Each number is 500 + 50 x the weight over its row's rms, rounded and kept within 0 to 999. Layers, rows and columns count from 0. Numbers have three digits each. The size before them is the row's rms in percent of the matrix's.

# layer 3 MLP up, 2048x512, rms 0.037, rows 1075-1280, columns 384-415
102:472451451495475563471515486504575487469338582540563452502527520494563504495464491498553531564526
103:411478532512578401585510516456441509510544517494599463507546558496600520520466495519545532494505
099:482581553466509555436491467525596557508478449542473512451503474468503539482458589526487397474443
102:448560487488494491443509451511577507456373520467541511522446532432508487523479522511500454541427
099:576483452562495554465540411510504476455561528519493486531510500541501424461503559481570439465469
099:420538416486471454464562470457462513511555485541522499572610534473547527387486522522516417557581
105:546539467457568468543467587459547496473401554455428536553607518460478476468575531562512484561448
097:445517464592489435451479575495555507501528505536524515470461481561486534431545378511518507482491
106:569459497538476589525549535495416458496575458592427497474532446586493521496500544565575513529583
098:494516549513514481475470514555420440533552433517411473473577616546441565411489443517487599417507
104:552607499528476555535550518512558569409423475546467489515546471551465532448431574550496503521496
099:459449493490505538570537443532537391452490493600521509427501495372499502556451439528574478598524
099:524557498546540371423449435387541460454546406468523510453518457496453445545504480517502430421498
098:544533496562447472564481504539446465450588471499499542516435533424486433456498471547468605475513
103:525580489538516437478446473475423536506508556485543580458487464484491528516538487474515608478513
099:450547491601397493519551385539567485412419521468422552486338428582586553523551442509576556453449
090:507397448467415463566461464478436522499558520489479447563498443491483491535454520549553492497411
103:563461469500503435576483507498438548408498594550487510515490490425576610542502513597597536499525
097:447529428566482530495551574377500427542543457576409522442563549550466521550527507599488548487518
105:533525557512492446443588519483510508537483606469454470487548641578437521491545501612495432472462
085:308496464548500464585524519560580420442502550584541497476523593585527578443571439490540470561531
090:514461391431504453567443496507598578477394529460484455537469547470540580440480445482484475520578
105:454584391482460545444540511370597539467538496491465602519511565453516500519502519567518423410467
103:513561457496559430368530505368493399472535475494508512463414436566530427542459484509489413437523
087:545415502512467444528487594453559473439426486526481488425565489467578495596616506526520495531445
102:507476509446546451455425553530523519488352503537490472573559586391508513543523506531472488542469
100:472459528539486550604578531487507423447418586611482546543484526516401465381506471478499505529452
088:533483450436556467471521510582536520422415544569511486584450562543488572489513380572526418558436
097:443547417500517582492502470463547497449464567564480541428481549553546511341488566566477399609476
109:495407419539556529453515572566453526532481550501585561512453572493521525497455404605543541576568
106:526520533532509490476486422555626530500480524589473381496536514416469439565491531646517522434463
098:464600512592392561586531427540462458417462526490477529537376482538500525432538462619507429514561
084:478502474530543615443602513542510347436471497517560482467481506450514576484533471477564522527505
099:430501390537458431472521431458500432537477481563493473447461606588518526446518482479505515587444
103:547432520574529542477473465436553574487478510505441428640380567472505517557439488620551557486454
104:542535503500524615510526544573535442498518571518545542553465487382472536434637466522517490475536
108:520511463468486486506493388391392521517490468518480495579457475467500526488566472518554501467485
103:471512496450481461501577550486488481495510557508516550406505533464502519389471463448526489422530
096:498495557571524417489480488472449463501498537538584504605479485459518559465577535534475411529553
099:374533445477552482523490554441640524538487642580518507432494501567480565518511411526516540514434
092:458553548483485529452566470546555513519421592505482501534484449465488522473535538500514455461588
095:430558525508533493491597481518527498488548533502543543429475500468423557492500523546554465614472
097:406593534494535571436479462428622432435434435476436440495378565367558486479538449471543476494428
107:612562435521541527499504488454443464481444465522443534484523548521513478528514447514524435491512
109:520518487598501545561620461485460494387480448492463536446446595590478581460525568533517523477481
100:553529446498528623463481524551493513402441577493450484572509504432493485454496475494496448526564
083:580466491552496454495469546552526472469597497512564429529489510524522558450506371561511602426448
102:494581431488524491484523499439473550502495414579474452552492491513476565480413426496479576488513
087:539489412471430449541473516436639449412481384462512500479388459486575471595553431472502518452511
104:546550563512449484508579483486462539436392572403502485525452400526612610471528432469531511489514
092:471484528497473427575423550498658476428456529516475497557473547440640457444433406505515437509514
095:386528453643492477428532469444545544528480448546466521449444441554436529488504536517520562495591
094:522506477498559426534543473578494608525527524454453506520540501478479473474501551518480574465512
092:538545464464550572470464487580470522523532547486552502507521518495597534437512496464533466472540
094:416520428594517536498476471520540434444583485417629471522567484411603445475426498522525486473461
107:495472441474607534463504527470460426541492471461506616447597551517549525527516492488562465531491
101:481548558556477454575555471597405440511525499496498536514497543536542500474482481513549624595575
102:507423551538554431416547553457542454483492511532522449550489628508540464528439448428536411526550
096:495567464500495574561525572613478440539332464419418466597469461512447514483507514559489517543641
100:451488506567489533590494476457568542493456487539492534514455477508514481479450589507490467422605
091:414434422518542479493525556456489389455499540485607468346541600483537575519498412461538522577481
095:523508559515544483494501417474551527546455460541491585580483538556435518421470543542494476490501
124:495617556519463527497516482543548528402432494555528504510468425552432453417499589470533453580522
088:547559570522520459481612472539431553482469466527523463513489496538498505514531585483519474534488
096:507422522515607505500510533519498415490509576560598515435457549467509479523459508518532448603524
101:537516456603476455575572508577451510445504546503574522502494505610435632514467539548524536559513
099:550551509447447487388475393444491507442414421540432474555594631458495550527471453470514493478465
103:449518511466441436539468513560400513478517430511359489615446463571556495594502562612564503470487
097:488526501506488507641512553536573489556530483530520487512571467428493495440442526536510459485498
083:539513530568444543454585490568460549481491540529538448527485464515497504522445534579522584534603
104:408517537516470528542523432531483476498452533561472495574438468478557526451454535503551435483473
084:574538485523495535452597431475583450463409496551476557517547492508565516499410568584597462493438
094:485547513480579501510601556440542493497456470465533612448513515629604489390578597542518507458516
098:522465515570450460624575483541546475487516552435514451423516520517407481518449490548517576526463
096:441576452563489473520502552414538493513517505577517602629463460548512522497399494497515454515528
112:548502497595439486537585569486443470448482431438458530513482497492447560423550525546525626536556
105:568475550507538499519496532635511440424492386571517530459536479503448476464497466519494509518554
085:411484434454556522566514580503467569482410435601598442574482503459521553527530498454502446512502
088:429527520552482530532514449513477556542514446494544509551439381537470477418493537512538480408591
098:422567437562511482499456495466465506501474527607473540537591516578600500509414565512528390469429
083:527538557612487480501541543571557566378422497484473490516523472551476547422516548521539467525466
102:424381520484427484491541478569505576498497587524488599396504525465501490444446458502585453512489
099:472504558464419509492589504521503530469394461564439458488504514520574553530469510602500540556491
091:577450564470415447504487495565471556468552475542546514525445485488558518506507492628533547625580
097:568424456543476541581519484537471512388535566417537502484415502479437473433534428543523535425591
093:469607494597419462495594546461554414459513586517538516452476553549498474452539503488493523587436
108:430543465676400516554549462489465510464504454533488505458517449527600493500471445480491546425510
095:448441496496478546541518408556489458483492537456484486437504440438543664478493370477529552562467
088:476521491513520587455504494493542539483635527491538516496411532451592489422452507488525524474486
107:481566582474541501556518571498485554520558552524475565502467455446485468408489484466511511616518
101:477361558569465554497578469561451445307491562434431492482466451496547503474545458522543562488459
102:515451536553399535468525467487537458544515565613498595496521523558501477523486492547512490503508
087:487455402527547469526485451479482571497619513509523454502432570514492440501461494462559482481524
095:453560528481545480574496484448471517480547553503485417571471589527591534543526454539574476364538
105:438494463505478459566440508471461589549460528677480504575420403479510501479419397524519500540492
103:531417508518412536514461556459475535509473472479494528522515463494536577449471523570507499542525
086:469526407503529485464542485490549425463452435555531465506568578559504511430551520577555471498499
111:510458514481423509529541480581490516508437459545568393514476509371483488527542551581536542539585
105:433554535517592468492486575522608469512564472465536504444547494521422574451594606489521486610561
103:569545498584483512526557549434535476420512530509490549531506487483488498490421394486544481548568
094:502656553504428466448497532464456538470504406497514450453478432561485527463465582516509557581544
105:371463536472497461456538551469617433518491508515489472451610508577535579463561590551509525447563
085:453547468451536544432500509503459491485504474593500504420418544476399556517514467504536600406509
094:524529453479558517536510545495552549482486451449521638541516458355540554490560501494557563507481
103:512457447525466425567484481507482498527517491533515522573485447445498451489424464515533578521473
098:520606498482546534527531356481458574391470461507504536455567604480531501428474434492526542515526
103:493410503567545473480533576454461369446468536511495484543541449515454524551500418522536409458435
097:541539501454585454496465503441524498451447396464491537570479402533506465495532536482511373450484
100:478495508599505509505493479471470458503471547490518500520399434521441482486527419527476567535588
100:525498536487532379474608462548573491471549495553464474376595621515491517376525573490519489445432
107:592546419444475500446505507519454484422456407528455588506539550543465566459515513505499518528525
095:381524477560487473423508502431465577497523537633504414526505469514468459485510479494494532518548
092:471526474511482408422568452521454445486472508499504470386496449483496538473568503499516479454532
107:542410394541418427450566511431571468492518504449485472424491526484406481453426449572537469504472
101:534478478514580453456513401517455498516600548533580489552458480427480463469530549480525426497560
107:521466514502507506535518359537615609521500528480433521520480415553602452498504573518529522435538
102:531486512444596505549560450554589397488474468491535460470608512503553472545491623521526494497448
095:423471449498616530539549448415604558515478445512528516499598532428567450553440504525508487490536
101:473533485561538581669536508426495556519550593570515576508504489457497510562460488528538540412571
092:478500446568404551450463567551478494436513491510595558387435482540577486451517516566560595505491
093:406655448519457523522530437458474527529451494557438433495447428485472539489548461472488581354555
092:417522524566524539586569514552491492472576497475471409501529505448574468457488514523504487486585
094:402509467446440422460503468557418365495571427481540484414566504488454561433452416529494584540489
105:523494537603476487551472516534527493485503489636500454559558413487560536543527511523555517447453
093:443506496551464492439543507495498454518522576532486498599427563485594509454482371462487556594437
096:583465554554566482380477552557526528395425498513568537504482536485521525522473439536532391593461
093:487617395479458471538497481388503529491526503487461463503540512452423532472521522505560534397415
100:504551600493489523448472425575425525509442451628549556514506499504424454492440561494493483558472
098:464460531542462481511513367577475520528539525575552534471563505524478486481500533554542592474553
097:431447510448502445516531489557496482577437458504491498464553435476492485492490622522499419536524
090:464532449549513413514632458550471530494514520539499533411482491489512544447496471474526511510451
100:523433591533522548509527515485525415567530582533479538512446532518508432550476467523526576575537
099:486488516530530433550472606493470426546470450452404551612540471404519587485587524486543482448528
094:581446423576465597542535460557553460377419465518399485574503511519444500483517502590624487597554
094:412502475528558545469518549436504532537545518534495554488486507500522519586402556526531521444508
087:540551541512633562470533482528470586524541517624541484488473437469510520481396541528535497500560
101:484578494465470564461591497480534534510477503478516487484475536456518495535527486543549502458523
094:564513536507471529535527442591534430537493478523535555566492483583446545437429471538553589536609
106:543550511538394565510516463570504430426463435517490547535542571516499521421554568517497436631464
101:535428557536546488458607497467517620494507516576485562478513522484496504476456553504491545479553
107:464479522484537463491538448523508538546518546482572551439483516568541433420470440510494379504508
106:481478575566493438513545443570471511550573465497352466454575503485492471571472506521507604423515
086:481429511471584391461527553458543578569539585505545554519541536459530502510583417528545443510505
102:465472503623509545635548472592499559442537601501555568511372459400528511444543455528501524490476
107:498426481447595426459500555433467462497537507489549479505473610481499493456557545535522435435534
099:544536430547513484543495572541573521417497497563470508539430485495487495473474507540507569523601
106:455511564440556500495501507406546366492353504461489487542490511529444469407445446480501413443537
090:457551401543471548399482416492457507498518465475493540520480447482517468423609472493490577521515
097:571480529424510473475487570550555539423445552450560489566437578485543520466586518528479413534533
101:564491440629392578550546466519497488507486425475568450442425489520449456587453512585497554577463
097:525520513619508522540484531433549452524508538505473513448505497436526583511486467520556606517476
101:501504590457702539529462602511503509527454517548549576495510519490550491450448439496542554491564
096:528605463543507568518539495514466510529536517513517425475476523478661480478573520529520505467516
099:538485511577446543500532450628465513388487451469484564483470493500585436429534548626522512468463
084:510563497540514543442531511540544416417495503627523488432506374442473477505530569566525531532466
124:428443506529590483530543469623621480497513456426530596475535553555543507456621477528544572556462
098:345519512507382451514448468552536509513407599512433540432435492408614538524547515465496519611488
110:551479525608417560429479483502435459405484487541498492557467513595459557481513475515500494661493
094:528600389579556440587488484407534521451456489524423449504461481435572444567398556500509486523437
101:498471490580474511534496516548403577433451532571441469492546434483606569581568488519519508466486
100:435496583492532553370510511488645463522441463528475461488484521564469492393441491470496510539471
096:509519524490512460464615530518603513484506479546539466474588507471601505588473499546497558498525
105:438548470512530418538515469534487562508586423555476498486567445481537559476567459479556553427511
107:428543494566395516474547457466576434500489456540498444478486485479519466514520537569604458414522
101:515429556473596482562476577458592469484481531486544406473541519479451466475441492469511500417459
096:504453408640508592527483464469528546449576543576511489572556475520546471461398496443520502526561
102:463499445521531485419431467509486411494533526497595544561496545486542557441473481567534438496462
079:526515412524509474443510454419479486524513495540512501514371508500471493501439490450590470531555
103:395458538437593624451542534509490488469430429439530634457477490478461474465524458538514418486452
093:506578486482524642451479494478535509536353544426460443559533509562527498418546508491510488441556
108:512488568480591525488500549602561421451484443493538492467564584480511462463450509459504460587426
101:510406507538501530492476573550501552519462460490569513488468507381454581443591511557564548522552
102:553428418501457478546464428483565446479508511418487461441614533505527509485408499494508418422476
106:376501456483552539475479537469480469527584461543539568449415490548516459541540531574502516480537
101:487539398508456520530510529396549499519526561424516578494490572451594505434547510530569549432462
099:485524439479587521599464454490434442467530475483522433500531536414469525329462405495517568461571
105:496425392487485442525489566433548441559560495553479566486560600488439425493566545572481524470487
099:480485572479529546534538530503439488515515502510487474438459481480434455474542544513487590526479
095:555608557478543522471513569492571515406501535476555446508437512495491432463428559436509399551455
097:453523394526456500498465432468562471457424513499446482525438452572559490455464594526532521445462
099:518476478561491413532537479435510461507433583509493478489541465461471508453502428492523500435530
096:425469560586406478584526524501556513530406616485490576534427398422465601560481464514496519467611
094:458461533641466443633521520502547521516498588528567577533459435435541518517413558503525564492555
104:485451502614464488500488332479516449487527489512567523489552499577517520395480418574500393425528
101:518429454531540404551449501510533605550470606444604522521447453487547491412448535476539418508544
108:406381482466518482439512496559455470481530549556572544467515601551583579425549444566533505624543
102:529542538499489555571528522442627514458447503474486445557442556466478584499469418543497473549542
101:451520456479490457454512520442485425518497485484460435515514565478582498445503539505516481407479
103:519479459561482470476512510437456471538472529576464477528613540485547521522571525588536552557526
096:398498472535551474466568447455536498422540581519479540448543557559491475377474422469494443552559
105:460437468483505556424579484503620440437434493596450575432552564508562536381467428531535550482462
094:585493481517516565442529434553454461498404462471517560511542460512475457420500499510576495490549
081:521543509540465501492598518495533477391460515536511504517529544500463581436474539502536496532557
098:523487529466555492485484419537491433454529426460474459458598528573534559469514549476491409519433
096:475503564448485443449581490464490563550531580528495529453597449500510500475580592464505468514491
098:459422417523407482498574465447520451455504537529530500479542584515485488496565599505509499541467
104:445470473471513523506497456457513462547488496660484475483584539523500479474476417558512404462479
093:491539510557469431440441585420508468480543495471514421457353473505529531475445415502471438518425
098:527582449454507473437526505474488516493548534537583537555487550333472548425577447498515458603464
108:493485506477482379459476494484435521546464567548475535500530543523468525418491628458516488447549
101:521391510452544522514510494531509458548539565464620495521504508513496481518493574569557508585539
108:538630488503481535496471451548505512516528461562486501517617562478540588449446423499495527540532
104:525449568463546466521502510463513385480477514468511539631429429387543470465461463428518456493575
101:534476509512432467497529522486452540550457513515533615561371453467455497469545505539507395559484
085:482447432511511476556541448410537522482432517476518481478540539531529516474516545593565484502511
080:499518542513527541475530495518551544438500512559562514468522483474475451519518608518494494521502
# layer 3 MLP down (transposed), 2048x512, rms 0.0346, rows 1075-1279, columns 384-415
098:634496470519465483574469545554524504589527565501439552397487551463521457491555493493502502475543
097:482444520551448557572494469493564437548528509486481474536489518544620462533513578429451515577521
108:526502632502516466541374495524518558459487484527520492435529544494531521449442544532183484489479
102:526502431503549487530401499508502493535472474613602492526554469503527515504445497438503491572537
088:433515523507486609478508516475427543450528517530504521507460536424440483490521519504535452539512
100:377477523524466451485474487451440504561554564529535454536577591499540535383546423542473475558478
106:505649473548434512499541488375448455470477501475548478452440521456524478391537535572556468584534
089:529423484474488490454525487504455453472492522405578615493547503399428458562421556505510508573505
102:479464511530507511508536423538403519498497498480441533499490541458430501630539631528533521536555
096:539502471558544469506506601508520491546500518488570550468559518480508473524501535488439567495438
117:508464564491530444508482497548460521445466478501540418449516521520484531448436507524283469506416
100:456529559524479567557476449528490454541467512519387522459569429553466531460432415478484476512496
092:545511477513480573569539522559506490586439480643503487480396436503524456553549503547328534525567
095:488597469491508536455522482500507538434401485444526481411504538492519494459524523500485487476452
099:515597438442530577490564492527474478442561529562571516437549501560572531469545505560522494537449
096:507641545442538489483479507496507599498511386472513556484450421407619448584514506463476586424469
089:483481526526516492513580472443564545539437527593490541539478461557571443531519539554489527603508
095:514513549530559522473489459453614459591495526481492435481477489481485526470453491403573459509496
093:503431500513454464522534453578474567556474471514521472513470540549529545526504398451503538470536
100:481522529481431506512554487478539510557496502542451460472521506533446554474555498513476487506521
107:447497588508553497531496446479441533501505565381507418499493575534445526578621427485480491395441
094:364456505491554487537548519473481442550525521418532497480580522523528492526489505521490567552442
103:466533476602603532496558431535484347527519437540553479520495511483470544456487493543497532564445
098:459521418535594462457478580552471502539550480554495468521418485513490428434549466478456522480601
089:432458527457502437509592524501454522559500458519454515461430440566496558500485465522533507470474
103:604488475519498463522415451485513528468483458460442464559509509518439425633539472485442573456536
106:472516470549436516534538492470517549421494574537592588506574559528512437580610501495508517600473
097:407546464448490493543507452449625511501461509468514617483524513491553510485576571526412524519467
094:476466397503491581468448483534412440570530583492499525570476527437529500462537540485499511485501
099:470460494542547553467463470525444527525451522472478503479506500569402569567538439508555546483584
102:435444590560514519474530461488461539527545536535503497491422487520567539478412661513445530546522
097:476583576512563503485471591516472544472568397442506491495512471505487579367549533582548524522506
090:451503546497530531486517387451493535526575460464513542536515498418587467548486565529479553535479
094:475500457471539478469484429471443476561525504493472480470493579579528439446480514497515475521516
100:561486643523511407441460465536577492431479396428489559586542554501556532561506546403509478506501
097:515556486442554529531466573480548467441546543515485535518550414550479469493589461330486606497516
092:476502516533416556540555543540463563467403414486521474565500474546482584434532414486524488567497
095:528545536489454481461562529450446493542517395480455461582565562578497469575501489447439492439515
098:522561453521553433503490486519461527539578498451463424385424526439457510484511470451597516574505
101:561547543522634536514482513451526490528522468564561399536521534456541478415543530519515404556531
098:551472429492533555503508478471473553454504473557614531540492505508488561606544540496380588466384
090:479476529508511524522408560519462428552530494461499537500516500505370483446559517444467426458541
093:574512512506603496544408466514583556475526492460540474503503514471593563533514442458447530508480
101:520463545591493554563563474504480498512467486508470499469474510430437453545548460480555551437485
107:501472439445485546521545425431477582475517463512426522439463486472475435491465477457600607511538
099:547592517494454586546541398577492524423520549414433545560403595518504472514496433573357582442480
079:559463549535485441502497440540391559525581470536524481529475467491527462620480488548390548534443
096:465510550494551527483527498529511497553544461562489532510556550519501577475487445405482525544509
089:474434538464561482440602470535575490588490491530428538418474454616554474481427517448568511395549
105:534499590568420527519417483445476423551543542481463451439507372495514488508491460460442545417472
091:504434613455576506483487523554553574543490531380510457479490450470499462488449400506361554412449
099:502468415462482397480546470567567587500495498507498397478519468531659475452540497505524456447506
089:572491488461531498488444520446514478518538585423460506456609472433509469511518429581436461530595
093:516439544547441537604570547567547493570420598470524406537522490540469548417549504413545525464498
091:489487472454493450484479611567459423491517503531461558410488439462511580515593570531470469480464
107:429576503571481533510501475432579427414439590470431544548512444464465490532396473521481509474518
097:445448479476452482553548444412416459511572461497459571540544499524542467414532508471505578434497
104:487566496473443532476449601592482558503512407495624448437479506490523577498441500432452504537466
094:510479394564469430436620594516533592510411435475525481521540457538494544522465490524467435517503
101:413503509502490648521455432530448505459382578502587427516488486428467550474478576558530446492499
087:506524419522483575500538570366532522481391500406508483473516627569555476500490459540523504505509
095:466453411498588535495535524542514457560525434483518560443500443557557537489512535606474408491513
119:555476564470494460565424475516492536531478459521474471455508531491518504429419527518262492520498
108:539477398563453577459602474517453544500562608458459449440429451462496446498510502554662534489489
095:501566519591520540479508483378580570531545509534534552461534529509438648391484607574430441551493
094:441436445517478488454460411612479547388489473520446488501466518557487584461522552508515465580510
096:577492500481506478565455481529491501503570466533493462584461486528455501583395503471400497513440
100:510453472403541471515372500515462588474509524500453560436478565466506433478529478430571522564506
082:531464506490435517549430486450438523494584477520496523543484596445530520506532521375469490523566
128:509552455505518504467495421502460519529596491416531484533519361573456456570387572467567528468553
103:476489461459518451562447537437515605480527464532522495475448585526477497582534476469513475552504
110:485494457507481430358558568533599500509483552525443539495463472535515413555429528521496443536467
092:557482476453551476552470583507422536540524431481516511491497371500443518595413440533439461587442
095:508524450498560445440407494442637485549476510535500431518423576523460388539499528489456511616488
090:661483661455442522527507504628523514456532517366469464427454543534540396510521491440491501527485
115:523536469420529501442496514508567512510473514496436501456447472518508491408415538499529503503581
113:443483466431456474465441511533545464537463495496498514498524605494512507455443498470480496483540
090:501440571554503492530568524433536511457465544585553453464564502572506538473536550521501581543475
082:524490520440542463484496475467405500553445532515493412457548417497458530508493524529420586500485
094:487516476445540562531553593535565455397487570480498499433570522517528570487389505510588394595532
112:500526455511515573461641417563474565517590549465526526546495416486457444584578444484777571499493
100:544482518577492480493464406429458492538534408506445466590502409522502464565506553529469495443529
100:458467456447576547449408582527475462522482551450592429554511465460469503621509520443446463551455
101:548475493496465457498573524566449510488569515593539483477531497588496545485537479499499535569468
095:483432535382475435475471490470510436573592555524512641488511555441507520468525475464458484554547
095:503429466417379415489487632502495448549471467414566468471498494407508414517499454377468538388489
118:502481537521497580474480466423509575482486503500495436458478483554422511519513517540457466506437
094:560471537414563592505528476526456563534549501546536536521519473444485579476528507467463605452541
109:498507428457550466482575447474494529512511517495467505524443477442570543573489484498710522468446
113:540534544545563505486426466414486381492505415506449514536487517538533449432477584544345536627549
103:559630543457525498419468530561580484527457531462568487567473555486550528464435528438502439519428
104:428513512583513480460499531546481497448447561532427443485452437533386492503522460446469486474443
078:501474468513524479438429488490484536518497475550400590502439416503402485563413568609473465554566
088:462493532447472452587419448452573463493491427501507467435499520512520597469585613488506505459523
103:396461505526542537477533561552459542468460568491451534503557428531530535418584460530415460453471
099:476503473479477415417465478411544550469445435479530486507496528514529533444454511509597501387497
097:523504460537515474473374465500506496524562452448506512551495495562430409570567569542471497454504
114:556541647476489449461511486561410529493487524528431563529526469528564479498605553527454567566506
104:507567397488540479492557483549497515502553496558473498582489450519513499512537497533467482520575
099:492460494427581537465515600480408503485524438399519491411416441486490519513439515499460556485547
084:571509506443529496402579523484496555539421498443469540524479465486506397457477478492490509511462
102:593460519501470428408567550476532538513527451472477547541436529530462573506444421444506580435501
081:513528487480451524431403529400546531479497530511474538469444488557512449553554454578497413542492
090:405545522442422366474478518453451513490458544477542519559423493533497518408524560576423435464458
107:484607516432527515428494484530579511535519509530514525535389564486538484575443494526473508442500
091:586424477543543515512453464456453495451601548489515446432441493466442524431586508596496530468488
109:550519525531459508505429519376453445498465444561425590470610427521530524539541414539483462528445
095:546436534404436501525522445500491573600511574481550420570473439520520543463549454581410501507476
098:466404513404603484386551564539403555488407479548512508471529482523537576551459549505561554518520
101:469457546497545542493510556455412517458481545366475548520505464551470532515434459530488420437428
104:597527416454577595485620600388502549451420499532425528545440564578491496531524555543531524545589
089:522539586495566494435438534650407473472452442499521590365496567558554583458524527557513511533505
111:579510486449434481372509438476525460541442463449572539586552454489515485498447436553590431512436
102:503469441534499571522510535482580596499586513593483496449511510451502461569483442441521500486512
104:503468501533480578431590401441456450511407437516315460422543562465488438494500552524510489544588
106:543497544590491465581544551489384534527526473447471430486491489523502522487569570437461402461592
100:443527445496515484516473548513539461498508462535399523462472485493430545505471526490537451486460
092:509571528419524538403534505502452509447445567451488457509504471545484496456499560464557510407535
098:494539516508540595433561436532565548528478525530456444523486595547480552500494556432445418433481
078:461586421501541474503448586525493540474495497524514485503485534523418538497525470494553469482506
084:467558426552558560492568492484435529506507518419466522450469504527370580569481540486537514415539
084:465485515450505388534492320605496502534559474476559579535464542534456552486534529570492529458580
091:438590505554419546501505535473530503528516518524521565517479520474452586421470476511437530462505
101:522434485595449508492458420510562398549453486465504386555585485553455455548484529387453552485499
093:523440492434481517428621583579552456547468515484444454451510471430403479466545461499496457490435
095:462474594485504499503375520461462514552551477578412443583433490490509480553491502414456497606523
090:499580471506425584410525487452522518494468453418448523488422477569473565515450483580497456459481
093:552536532505523545533519478398489478515547493482498460468431488619487431556501421545485474449490
102:553481523481499474470442583507529508530447551475408471514436461446479455542557527484445435561461
102:544562483521499412426590437513446512555506475554400525494532573550477497533515525503520571442552
089:432517495427421523513495407350520498412503561503578438471419517492450524481505609516510451547616
099:505524497439499434559477512509458603478495520512510435472482463501420434447461452571474559424581
102:549507527441520420503567476517507480584566471517561490488532530506541484521484396505501512447456
088:518455513489415447559574452483462489514612474491503513427485566427536558475517486496478544457527
094:564457482487466496405390471461543481542498475499470436511450449499519502561377490458468437571436
122:461513483551497558458604387524525569496528522504467546522511430480483513566493586576629562532505
108:482478468486468537467468477516524480504564493444486512529566502557618550477515434373565502432532
087:548465495539448468486493586439468441494471557437449622448452440543520424529573541442460499474461
113:555488487405531526426503473604555504548448560518457521412493495503456514453420498521422468470554
095:454525474445569540546457500458576454485496446407491388526459491419469449547575488484513409477538
112:473446527438475506493503426458527506551566472462574411501465480559471438360555512426492510437480
105:518366540461520477474511456563503461357525535522444522551487559416537470529574505531478515585509
124:667494318417510454446507408485473547542593546486574522503513498422518533448547540579476634448501
100:557465529569512500566508367563510516461500433459551474529497449449574516574542534454427551552501
104:521506553503513452438444487517499499428441538520559456472527517596516567540536560455536461474514
126:580478573534494488496434425522567508460423411509557471537522522575498503470455523576363404525491
100:488439543542477528538442382474486434519552576492546501453518398470444508638538429545542514500543
091:512482501457505492495456484473531509470471430430420445457409610493429501421435527456474580579411
100:408512455505528538532448540412599537441446478457487565462538469413535458511571529493404444510543
089:523482468535533429459467610340523520525504493451525471510597501535510478433516532540478538531517
095:510496441487494492446514521409460552429492492506484476441475447557503511516571469460450480485509
098:480446498540423498466589506464544584470574558497587575502491463432408507495505452645582470466431
110:604520530491486484516497525526571453495455535486491414466519425589473585539521551499580593462473
090:488404487476519552484438484477460451478501504518500563448448566471574483476497477418501487489406
117:521478483530459467496365397516475438442565539518501384434477473449483428491464500506531492495423
126:497493470520572448499450507601472618503443576567509502540569534487464532477431528508559484411499
097:550537528467501453407454539554487491457521491528481452570498462554420464495552466570515525516380
100:437542520522504543457467602428508408493568469613639520615505566535487497397540576402483527561514
087:460473504416504519390515494539467579534420432457588499526475438516468512465490589482460470574437
099:473501442445528586443530459490460607433495615451450571466499490459519448522571427485471390531411
101:550510516528485555444489472427493539592559523510523511565451418510523501497452522511527609517521
099:432567511366452419596529460581538549527418526465459507523514510523409538457531586531515457508559
096:436544423423565455495412544541427503551497510482454496486460523457487457518409515431408523489494
111:465533470486434504489603505586530499456526435523539517472603507605623539512438494356551474467422
104:502540529528470500562500408558421457560599437568386439540543484520477470524419580549591535448492
084:493523508527505460384518518557468512525598554531526459494487604468462535605439488573468455542445
103:503418440585483565519559529504538494523501501473577491529451477488578462528505485587521516543461
068:450502461552475498498461512425426551551539477508505486498472518532484465541507589436458390519524
104:522410460487489549568430446545601449541439551508422450477515544501506478551449565673512457449455
086:590436518444551490596480469438504539558467548519438487525608517462425533519447538507561529528524
110:468557497488503501526401503582559543526533548433452461494527588531578503471405511503587552546577
100:567556693540516398505540377396508522484511473433554418501572532473457578591459517464505508456419
096:491429537550402406536469480550493546453440534442406532483493462441378534513569569507537494492441
108:487498569440539492465458548470561464424446520506492572594523512500478475486558443489522457545426
099:518515578540550513523554448534518487498498544493514463490554476584496614454463465463501446427531
098:433582453459555518489476479404529519537490536513419535472490487497521591423395463484472470494518
102:445437464403551548530448544493491578495507479523444500444465469525446426512536474434458496401488
090:509538437541435490494506606507469451431433481472442529502428450489480501455505550570514457507436
095:518492514525498546490384540513580513580530502492489476505609501571511510490514500442448417460533
090:532557549482527471516498439523479588573456507491453573503451542491487467506468403533533405484513
094:494471561451437480453475499504473593564499515479475515519462491578443559431495515430407583422441
085:575534396516399491537457445499487507610471417451426507432582560532468458484502590510519456564391
090:448414541609455464504494392429532542540460523473553491605509412522592517492556469483464614548524
107:471571533463462518403536523564487638500559486454535475488500493472561559575609514515461485517447
095:598464539425475580511512531555579481534544517470412488511535586451559457508478475483480468425553
106:529446507597468537650595475548525466573436526523415515512527500581431482502488536388445467562499
098:530450503439489450522490420487521551513435564568519520531451471388536499544514439495487546560523
097:437508485510566513451462433496477351494461526408469548441576468471505467550485455532497521485478
096:532457516541512503374499539437490500496579500463443565505440553484549501500512478550514572535412
095:505622512468442476392506401542458502534475490573463474491514539530582355432457549489497528458458
098:577465495419461497525558516500443432540525458474480607450476429499458504455481430468584521549441
090:474489484506563474513475477505563451394512443487508482594538580464491486469436451493488509550483
167:442505530501507507455506513454474463542589488407576527551499434478491483574484461461538535498516
097:594453454440492477468560458582511552542485466499516418522472502456554447579520475564514556487417
098:432538510522508482508601468543493585460496501472473449433481464519468577456526419517431490530444
108:572499542435519451531483552381567441462477482445546587471442513490486494466489437479554505451498
110:573598524496493541513491457511501474550530436444493569504449492421544501541402437502668498486497
092:458572536460527448556400506558535478593533519518493557472446475556478459525432490532367540408547
099:538396482605442498606512601528557536412436582481472454616541565512527601468569427488561490552500
106:512410514462559497517469475565523495518511496488595474426472544424418483552507434539539516502559
107:520458497482475523546419457491530495560493523513503468506502596434471521573478502443506553405526
101:517487579472524468520461447440432522570515505491564639534536542492433419449558524425412530492580
107:503378492434579523540445513522515540428556553520514546440541492475497403527525479447514497539514
098:510457511475459465510518518589472490552478406530465459455512456495613483570472456524436580464430
137:473423481499524574416582517559516466437468511593488469467480557604430433456535563562429485536515